{
  "d_model": 128,
  "vocab_size": 4096,
  "norm": "rmsnorm",
  "init": "uniform",
  "init_std_down": 0.0,
  "lr": 0.00183,
  "final_lr_fraction": 0.0,
  "doc_mask": true,
  "train_tokens": 107300000,
  "dataset": "wikipedia_en"
}
Each number is 128 + 24 x the weight over its row's rms, rounded and kept within 0 to 255. Layers, rows and columns count from 0. Numbers have three digits each. The size before them is the row's rms in percent of the matrix's.

# layer 7 MLP gate, 320x128, rms 0.0673, rows 196-212, columns 0-127
144:118152121118144098115168086138072135122122109150136117131122179157122114127184127121109130126144125101126103085111099153111129142191126120105133126145075106118179104136121138117126125143112138140076140141118118120077113111101096085125114126133150170103114164139162120116108114156094123153113140075099137171108088160134110152149145151125155129160133123183107130134118153126166141127141
128:128133152144130125126156140117131129163115158119154086205136102156141129122113149119168143162134130089108109128148206117094126126120117114113120149147116142147135172114153092124127136113153159123090137175136132157166124129130134149126119120157132150114158121129092115135112165133133126126115105131132076141111116087120112149146097109127169140138167152110093128107134112168087086102059
075:099125153160119096087189138139161130175112158170155129176146138113127102102119096131140112144132114099121151117133162101118123122128115107135155138161120120149140139119106126092143143136101189139131168134116130165121103124128146085129086145093103125115162116143142105118135152128118038135134132170155102142153141102144112111115129142158088169088133145121147099096129107127114117133097
111:125142181146166117115111111131112104129086114144144117128123119110132131127082155112134152130099116091126137133135126144143101159128139166069100123100140146072127164154150107170121141145148183133104159098112191143133144134118095144114104155169141111159193152127115114145150101097100100118162108120147122110112118101151108116157104122154110129113152127115105079151149120143164152120108
070:119155147132149169126168105118161137152146164141087112190119122138138120131150127097150138114173170123124119165179153125127120099116122103120161141099145118129156163131130086099099143072134140137110109130155128088114140108137121149141170150124104129140125137167125138137141110159095146136143160123130144184131100150143078163158122141109117119084128145118133093102102136067151159145123
107:121149195115174138151118116143092135151126145131142118149136165149164112132108132132153134139144100107104089125122157111116143145109138111178115126146133141075127141119155111156186159121115161141152103175125119141114123126201122153058124166145155112134148132110146123094120116160122088149106147123108107148120121131122137110163084144161122144123126144152140067143124116109138160126104
100:142117137106161120134146128142130151176125153078088121111166112082146131137096143145140107127130104145120125143060102084135155131148162112144102140136123115089120121099094177096135098109110118142156184139137121120091136134123110145133077121134175071109129117110138118108137119115166116122102156130078163129136086119115129114127162157114142129168130141094143143102128081090135118134133
034:126132072087153158138098140095138154161118148134110078138102119152140116158146128109095180165142151124104134132122135130145127133125097125112143121153151112136145116138104098129100148106137130097142189139089124116122130166116132109104093124111162151083155126159161127140143155113152188123151132075127114110118125124162082160140173117113133164139139137140121134068126103157117148126083
083:152153148125125135103135121104128112121123119162157124146136134073090130123165109169119150100118114121140151134147113115158098095128113140117095145096156137129087078078136143086084155116097123108126089102135102162083105154112102106153129121132097108137116132083100135136140106110115112123131087122134099134142125103143148080065142189128138070126133114156130139098138144109116103118107
118:146153129170163105163108132131116152135134156111093115111124099179149123166139113119053101141133101093145105092147153092125135130114140082139111155183134123115122134115120097122144171132108133141141123134124130111074071122117116118143158149152096160121127113140134071110128120114138114107141132104122119119147133139091111116140097093131152073157139086119101092146176114148109134111112
078:130093122120138143137120136105126117114098092134134090117074134072148129112131134123137125190111145151144116108131133098117105088126161146128100123104155103134147088126155093188127106082129128160100137125143157141073098139133113163119181135156103151130103160100107105126117134101091156103115109134147167101124096158109111168084140140129108098135123103137125120172104147122155108106113
120:124120117107149112175087130084140165113145144111133095107099113102132105138103104140145136120145135120139136177126168141117115113084136092168125142109143152139118116101184134110141102140095134118144120092145140105135113147132126158180131122129099181097132139106116149099179122158145104087159128097148111091091138148121083155152124139148155076129171114138130122106144117070111114143115
093:118141117154140126146141124098106159109134109080101135131152121139125142146101109116143134128136134162139133125150084100153161145136124116154121146142123113129122157105112157127164110122134117124100175168127136094154118138100123119090160110135073125144119100121141162090148135128158078098178193159072147114132134121080108123126169076121118107149109111128107187142151118074119110138133
095:148155114098121147124128097122141102127069130095096163087118087132121133116133155134119116140131128149154111108145121158135160123076140113143102123122131109146098130180098121129135111121093109130136150140130149137119181138105126174143146152129140146106161133141123085081158082076212108130123130157114136134111112151111111105123184108128104133108130100110119150142167144148092148097133
107:117149127140118105134121135139137129155117086116100127090102115133070139138161139162126106081101152165131100138129127127125110109135079110104101098129120124122161136133117141144117142161098124092114139144154093078099119081098151125117124140141101110139135124108203129115106122162122096137146145172123099133113148174100154087128085099177128123152110111169156128184135132141131153114140
083:135097115128132155119137106114156133152138133071090127133089138091115129119114095124155109163141104121129152142128136155212150111106156153097125148145141132114103162116156112142110147092146141114108129072095161173152115109148157127076140168135138100126150121134120105146144115113105097156132115088093123143136099093124114108097114105134136090120098137156137081108119118141150091093100
105:151140175138145113117142097146125114131115136102138126137160123120192069079105135169141107126125191137135105098122133150121112111097119067127169151138137160135107134142127176098096103095129132140104146129113141106139153133120127126132084108154137112157113091126099108128119155159103106138106146139135079129140130121150162117145146150146097117103106127123109086048113112142120141113109
# layer 7 MLP up, 320x128, rms 0.0663, rows 196-212, columns 0-127
124:105126143079126090127099160135145142189119179144136150148131152124084176128138133141130152176183089123107122148154120151104141145150100137152126114144140136125085103126112101156111160099163124117135145104158119165104155144084140140162135107085111147109109146145154145115138155159125104160141101153101131154118132143090098152139146114128139158120165111150103118144097129151154079116141
117:094159150111129139146152102106143090115108122124122139139108123144162129112125137131107092130119133124147183107122150129164160121133116140128134134166140121159162164114136075119180154104084138137128133160125143146113137069178103146155155101177132065137162099138131148131143135111137129107073161122115134130133129136113117140115166142116150127138135148108063143081091093100134110106104
078:127138127137142103130142097144136062133146119117158137137178164151152116143177107125149160129137132186145129102119146088147130145114115106136146134159116188139098161151148112137107105106137110117136086135123121096160107156104134169123166124155170113134132122147128147145145119098140139140128173177177125117154089147134117145093116143090128129188106104147111156162140143097104121105132
108:104101169142115149124129105162145103115097094161115110089120091109137126110116142138145168145066135142126132146170108137161093104139118164085107152096098112133116157136155118137125180144163118147103188136135154157129166142120105115098131166143114169144175106118128134137151099113098109098154121137140169113116155128144128136157130096150097129092167113135129119161139117094123117091142
070:095109119098152158138194147134139178145153111158140143138136137128142151175106099149140115142124141142152127127122148106158095131100160133134123094104146062127143119136136124113115121147105128115099112137149145157099154116132152119140084124087141134165152150149123125131138115155154134109137176153127114137111131084079117148044114096117143109065108115138088122105121149127147163127134
102:082117125061131156125102095153155139114137100134147132122115142141164102151125081131113131129115132107093077127123137102101129113113118141147085144089135111123138106168184136152140163114130112135106129136108091144132132118170117155098128162131138167177148142148152099116129107134122102174123141136100098129137135123164156128120079155153093130079081114133107132174145154136118095118159
096:121120155119163124128093140127128150139160133131110153172128158134143148136123162124126135130128106212137081136125117163099120142156153131086130095103159102124124119151081107166167099133110122113089148126157123126095111097194123140122134127183146090161104112135157125135127126111129149140138116144165102113138144132143141084119130144136064134136167145111089105127111105135128158169128
035:125172145131141162136155101147132136113093128134140142144223163121160115139158098167159156132122109109112101121140131096140156092124146125090128136099076112105119150119103122114092139066149122122097118119106155108139134087140119117134134148113133113156110132196129160146140127114123116125113106121091127164145171166125111136166130129155108123154122104166109135122112145110145126073138
081:118153073098136138167130091119133110132126097138151092209120129151116142149130128121135113157186118107101121113150129118144116123107103145114111167096141139163138120093126123124070144115137119116135125086142117184125106136140106093137136100143095097146165116134133120141100104083104107144107077149118160147140146096119144119121177124143140137110141178136162111117098139101117083114108
121:132134126150165117148103139130124162141129127110105110107133096169163129170144111147077140133134081086135101097152125097111146116101139091148131158155142131136142117117095087118149127154127118123128139140128136103088052134115100101145162153115077162113112109132138081103134130096134114114144119101106125128160115149102117110138074104130143080164130065126084105150142109134120125118137
080:114108076124125149108082149110120192135137131139082115126149161130116128116112121129113128141148095177117091150105127164114156142143134101126146086137138108140130117112149170140113126189118108118171144131139146108136150110164141098145125133109158122143155127107142112161140166143151134139164098167159096122135101114134162053132154088120126102078135130137117094135109142136130176127153
124:117139117168111138089142087148121080138121117159127114143161110138138109094114120128126132157122099149101139086142150124161171139140121137078152132160124139151150145098110112141077115122141170126129157139122084136105157128185123114107104138139141102176128085130098131176125172089096146155147134165127134139175154123146187096118115128104094158108132144112141120120120096145147134130096
092:136121130102163141162175129100107151109118148109084120094133128160086134108072128113150093133143111129171136147108090144115167140167149133117119141141145125088125138099174121135174132150140146124072125148115140117163186172111149140091143103152124116137090146163160109121132163154169081107161150148118083125141127119109134133127158125130146112148132115139157141116142095095145126138113
088:132092125109126114114111107140121076112122118135131143156132113161134116123121112170111138140143170138105102125149137181129124119105149101102144121104092131146126140130119158172127149179146133155153143157143130109127129161128115144132130123136148198102148119109085123126136146166142156117199149155122129082118126118120162119186115048082107169123132122106092140119129114109128164120114
103:115108094153113163143129134130159113149175065072136115145143099162115112080148112140142110122146106162141099152137149170127165114123121117174124095115132155151168149164120100156111146162110112096171142137125120138104100155183122091123127107140118117157150099106155127114158127149146138137112154122158084143104118180124152157128158151130130112130120120134148097122076118134130161107131
081:156133125164157150110120122185108165141138175133144137129175164123141126099143114141168109100126111142104171127132109103129138166128119136121143104063122136112104151104145140121091149164114146156176161126108105086155127095047111133137142158128146102114146131132140156146124155125128138123141111087113154109121117121090097081115154130115158121109076127086128126110137116149106116111128
110:125071141145159124117134138115091084138165099076124096124115102115146121075121153135138126132157129134121136124162104178093104095085105147126136071129124119132132131152105114144129099129133086149098146134141119137109113108128163150131096091140177151130121140136129140132119148148089120131124119114137116167135133166111143138139102160072104129074078130164114120130095087085120130122164
# layer 7 MLP down (transposed), 320x128, rms 0.0639, rows 196-212, columns 0-127
134:135128142116146105136122157145096131152116145124129138132134125158127135128143126139145109143169119141147132124154108152152138101116112148134100113136143140120105162137107118132137146100124131134150118130255123136116130106099139100143131118095133124102111152121194100129107116106142157109127135147119110096115135148126103142140141062123137143144088116126131133143144101141138115105137
127:182123132103111106133119130164166127114135135147071139093102141109103144146120145088152130147145117138129107136142129115126138129102142140155130118117106110114107081144125153096113126119162132104105118082237166174131126133095124133093109146124137190102130125126130117101167104138136102130153121153149114119098106132149119143153166099134162133144127117174112119154106126112106147159153
078:165137113110123169112132165109121141153106143102104124132109117132093094152153152184116114130115136128146128117127135168102145144148140164097081123092175097035163125140113137078195104133123137120167114143124109109143132109122090135137109141109083167136116111104099139103121156142110123108105100143102143124138143150119133122125107120137120149161151163142127155134133148126109129141181
103:061105153127072166135148148115119146127119128133110141090134123106131123111169129150111172147076138148158101125213105112168126102148118139129130154104123104166104174128160117116121147100138093157069138129119118106151148132124106092133101145150086154170133107135132114126132088133114117098121144152114137102118149143143140126125141086157122088126136123119129116137128119096090111096123
066:091163162123122132129114111094132136158147165136136143141119074151130168101131116106131123100160127127120090137131159178136081086124122114141105129124128098167164130125149117108128116096173091158147146077166127090171098140144098133118179136090101118095101165111131155117160127140130118116126145118147115122118169100117091135133122067150110154117143156099136125133115154139123165118145
110:048111138116103149127101127131115154097142082130130137122116116144141094121141123122127097130123103128106127155143149096114152121138135150141104142113125128144163085126166134146119128117128102184134126129066091097165132122114101122116139143130093182150138117141126090092118128100119150166120163125137144117140149113178178152142083182136102102096113113144115124168171148115094106120121
099:128079139148182121135129146115134127147122131123141154158149096138149173132120159142117134167126136149173094141103106150076121117160132155113135113138162084142140124145106094134146119132147121137078155130147115114095109084187137156140137138176146101148104100117145115144112126119120149131120107171146108102136163123175129121149073134145078107126185178108150121134108100119138131143140
035:139136166105116106165100133115073130133113129085090145121118121125120123157148105156134142118122164132116068113157161135135118109129127153145148151117136159092112112109096125078110136156119105096122127132059040110113102087151116125135126134082130143096119130155131146137131179105106153138144125098110118110163102097141135144126151146148104110120120123122128183115110087124123148122102
082:097114087145134155158113166147106135128120127140094135171102099148137131100140104093121103126133132157134109139136173143097144131127122104136144109179104106147148188149134129170169088146168136169136151152128126083175152132131130095133113132144175124155108135119169100122129111115149142159094147116132170131117130115097093149149111114115115187101077150108099119140129133142170134133111
110:073117133125100155122127133119134146128094105138104137138138123140139117101162114159090109089148113149135130141135143104125133125109167093136134129177102127223102137120114112130131111118085106125141131149092115115107080096109112119140141192130093149108080117101092110126142141153113146108135096139106110127133154122145113134112086125151114097155136057122096133151138086141098114119120
081:164144138110119071122103122141159132089097139098174116146148163134113103145136124121161125140136154126167142129143134136171178129124170112073125132123130087139120110183152140062091116151093085119106108148148116124114119161145083143132145107143122140125127145131150088165118100118134123193095113126115096124132156152120136144134097136157119132173100145159119122136145110106102114138128
116:148149140134145122099156167165133086139128130129108139126145139121108120140176120117128136138125115136123124105125087112133156124132132211129113107123106124095137110113092123124128143122169149119117133165213131142108163141126129120068136127114168105158148141135122123125094115084132133179118146144096121160175098148109148095146153127086123175116076119100129142122093148158142135113120
092:106142132139154154132142131118094152098128106112136144150143143156098148121107124124140132152174138163136143166120086156105133130121130094145145130134129103227152179109126161142170109117147143162085182135103134144172130123120138142093167082153129104104118091132138136105139141124157113111163155141129117108160143163132099121127156097128104078150125127121121135112148123087115095126125
096:117160126123144132142151092160122154129135160103151163112113104137093126103130119153147135146149118129116129134101173099110086126124161105160159134088102115116144078068140132135097157119152088176125114139139111125124064137148132116153095110110102113121084134137150169109113127158110135118150096147156147098135137137134113143159085114148156196156107126130144098127103151153153143152163
110:079101092150142129108105123118116092154133113119166149122191113158096144102091146154125136086114118116123098119130145133138142121145138128149163111169131174178150125145138119126146144131159103116173140125054120112166098136122140138111144090102124151121150115151132166137156128134156159104141166118127158161112138136095177172133160148114100147106140117142094101115101151154112144128110
086:128134141124131134100121136107155117127161168118124146143139161102114141098147096123158158142126079105143135142127147115148157127114144113135184148117153125167146166135124103143122209132132107127135164129168198168198134095140120142101136134134143121110165137127115144096117120128145109133140100094114097130151143109109105161182122113160076104125110139131139103105135102145103135101100
114:079153133171117144133073164119153150126109126187124138129144129138101192180133114122120141110094127125155117119128159118115168202158122101116107131124133128190112110152149126141126152120119144125115110134108126158108101131128132149089136160122080139123126131124117132150177117134133152123136109159122147121126164110133090137117090101197146136101160131171123127130137134165115098126134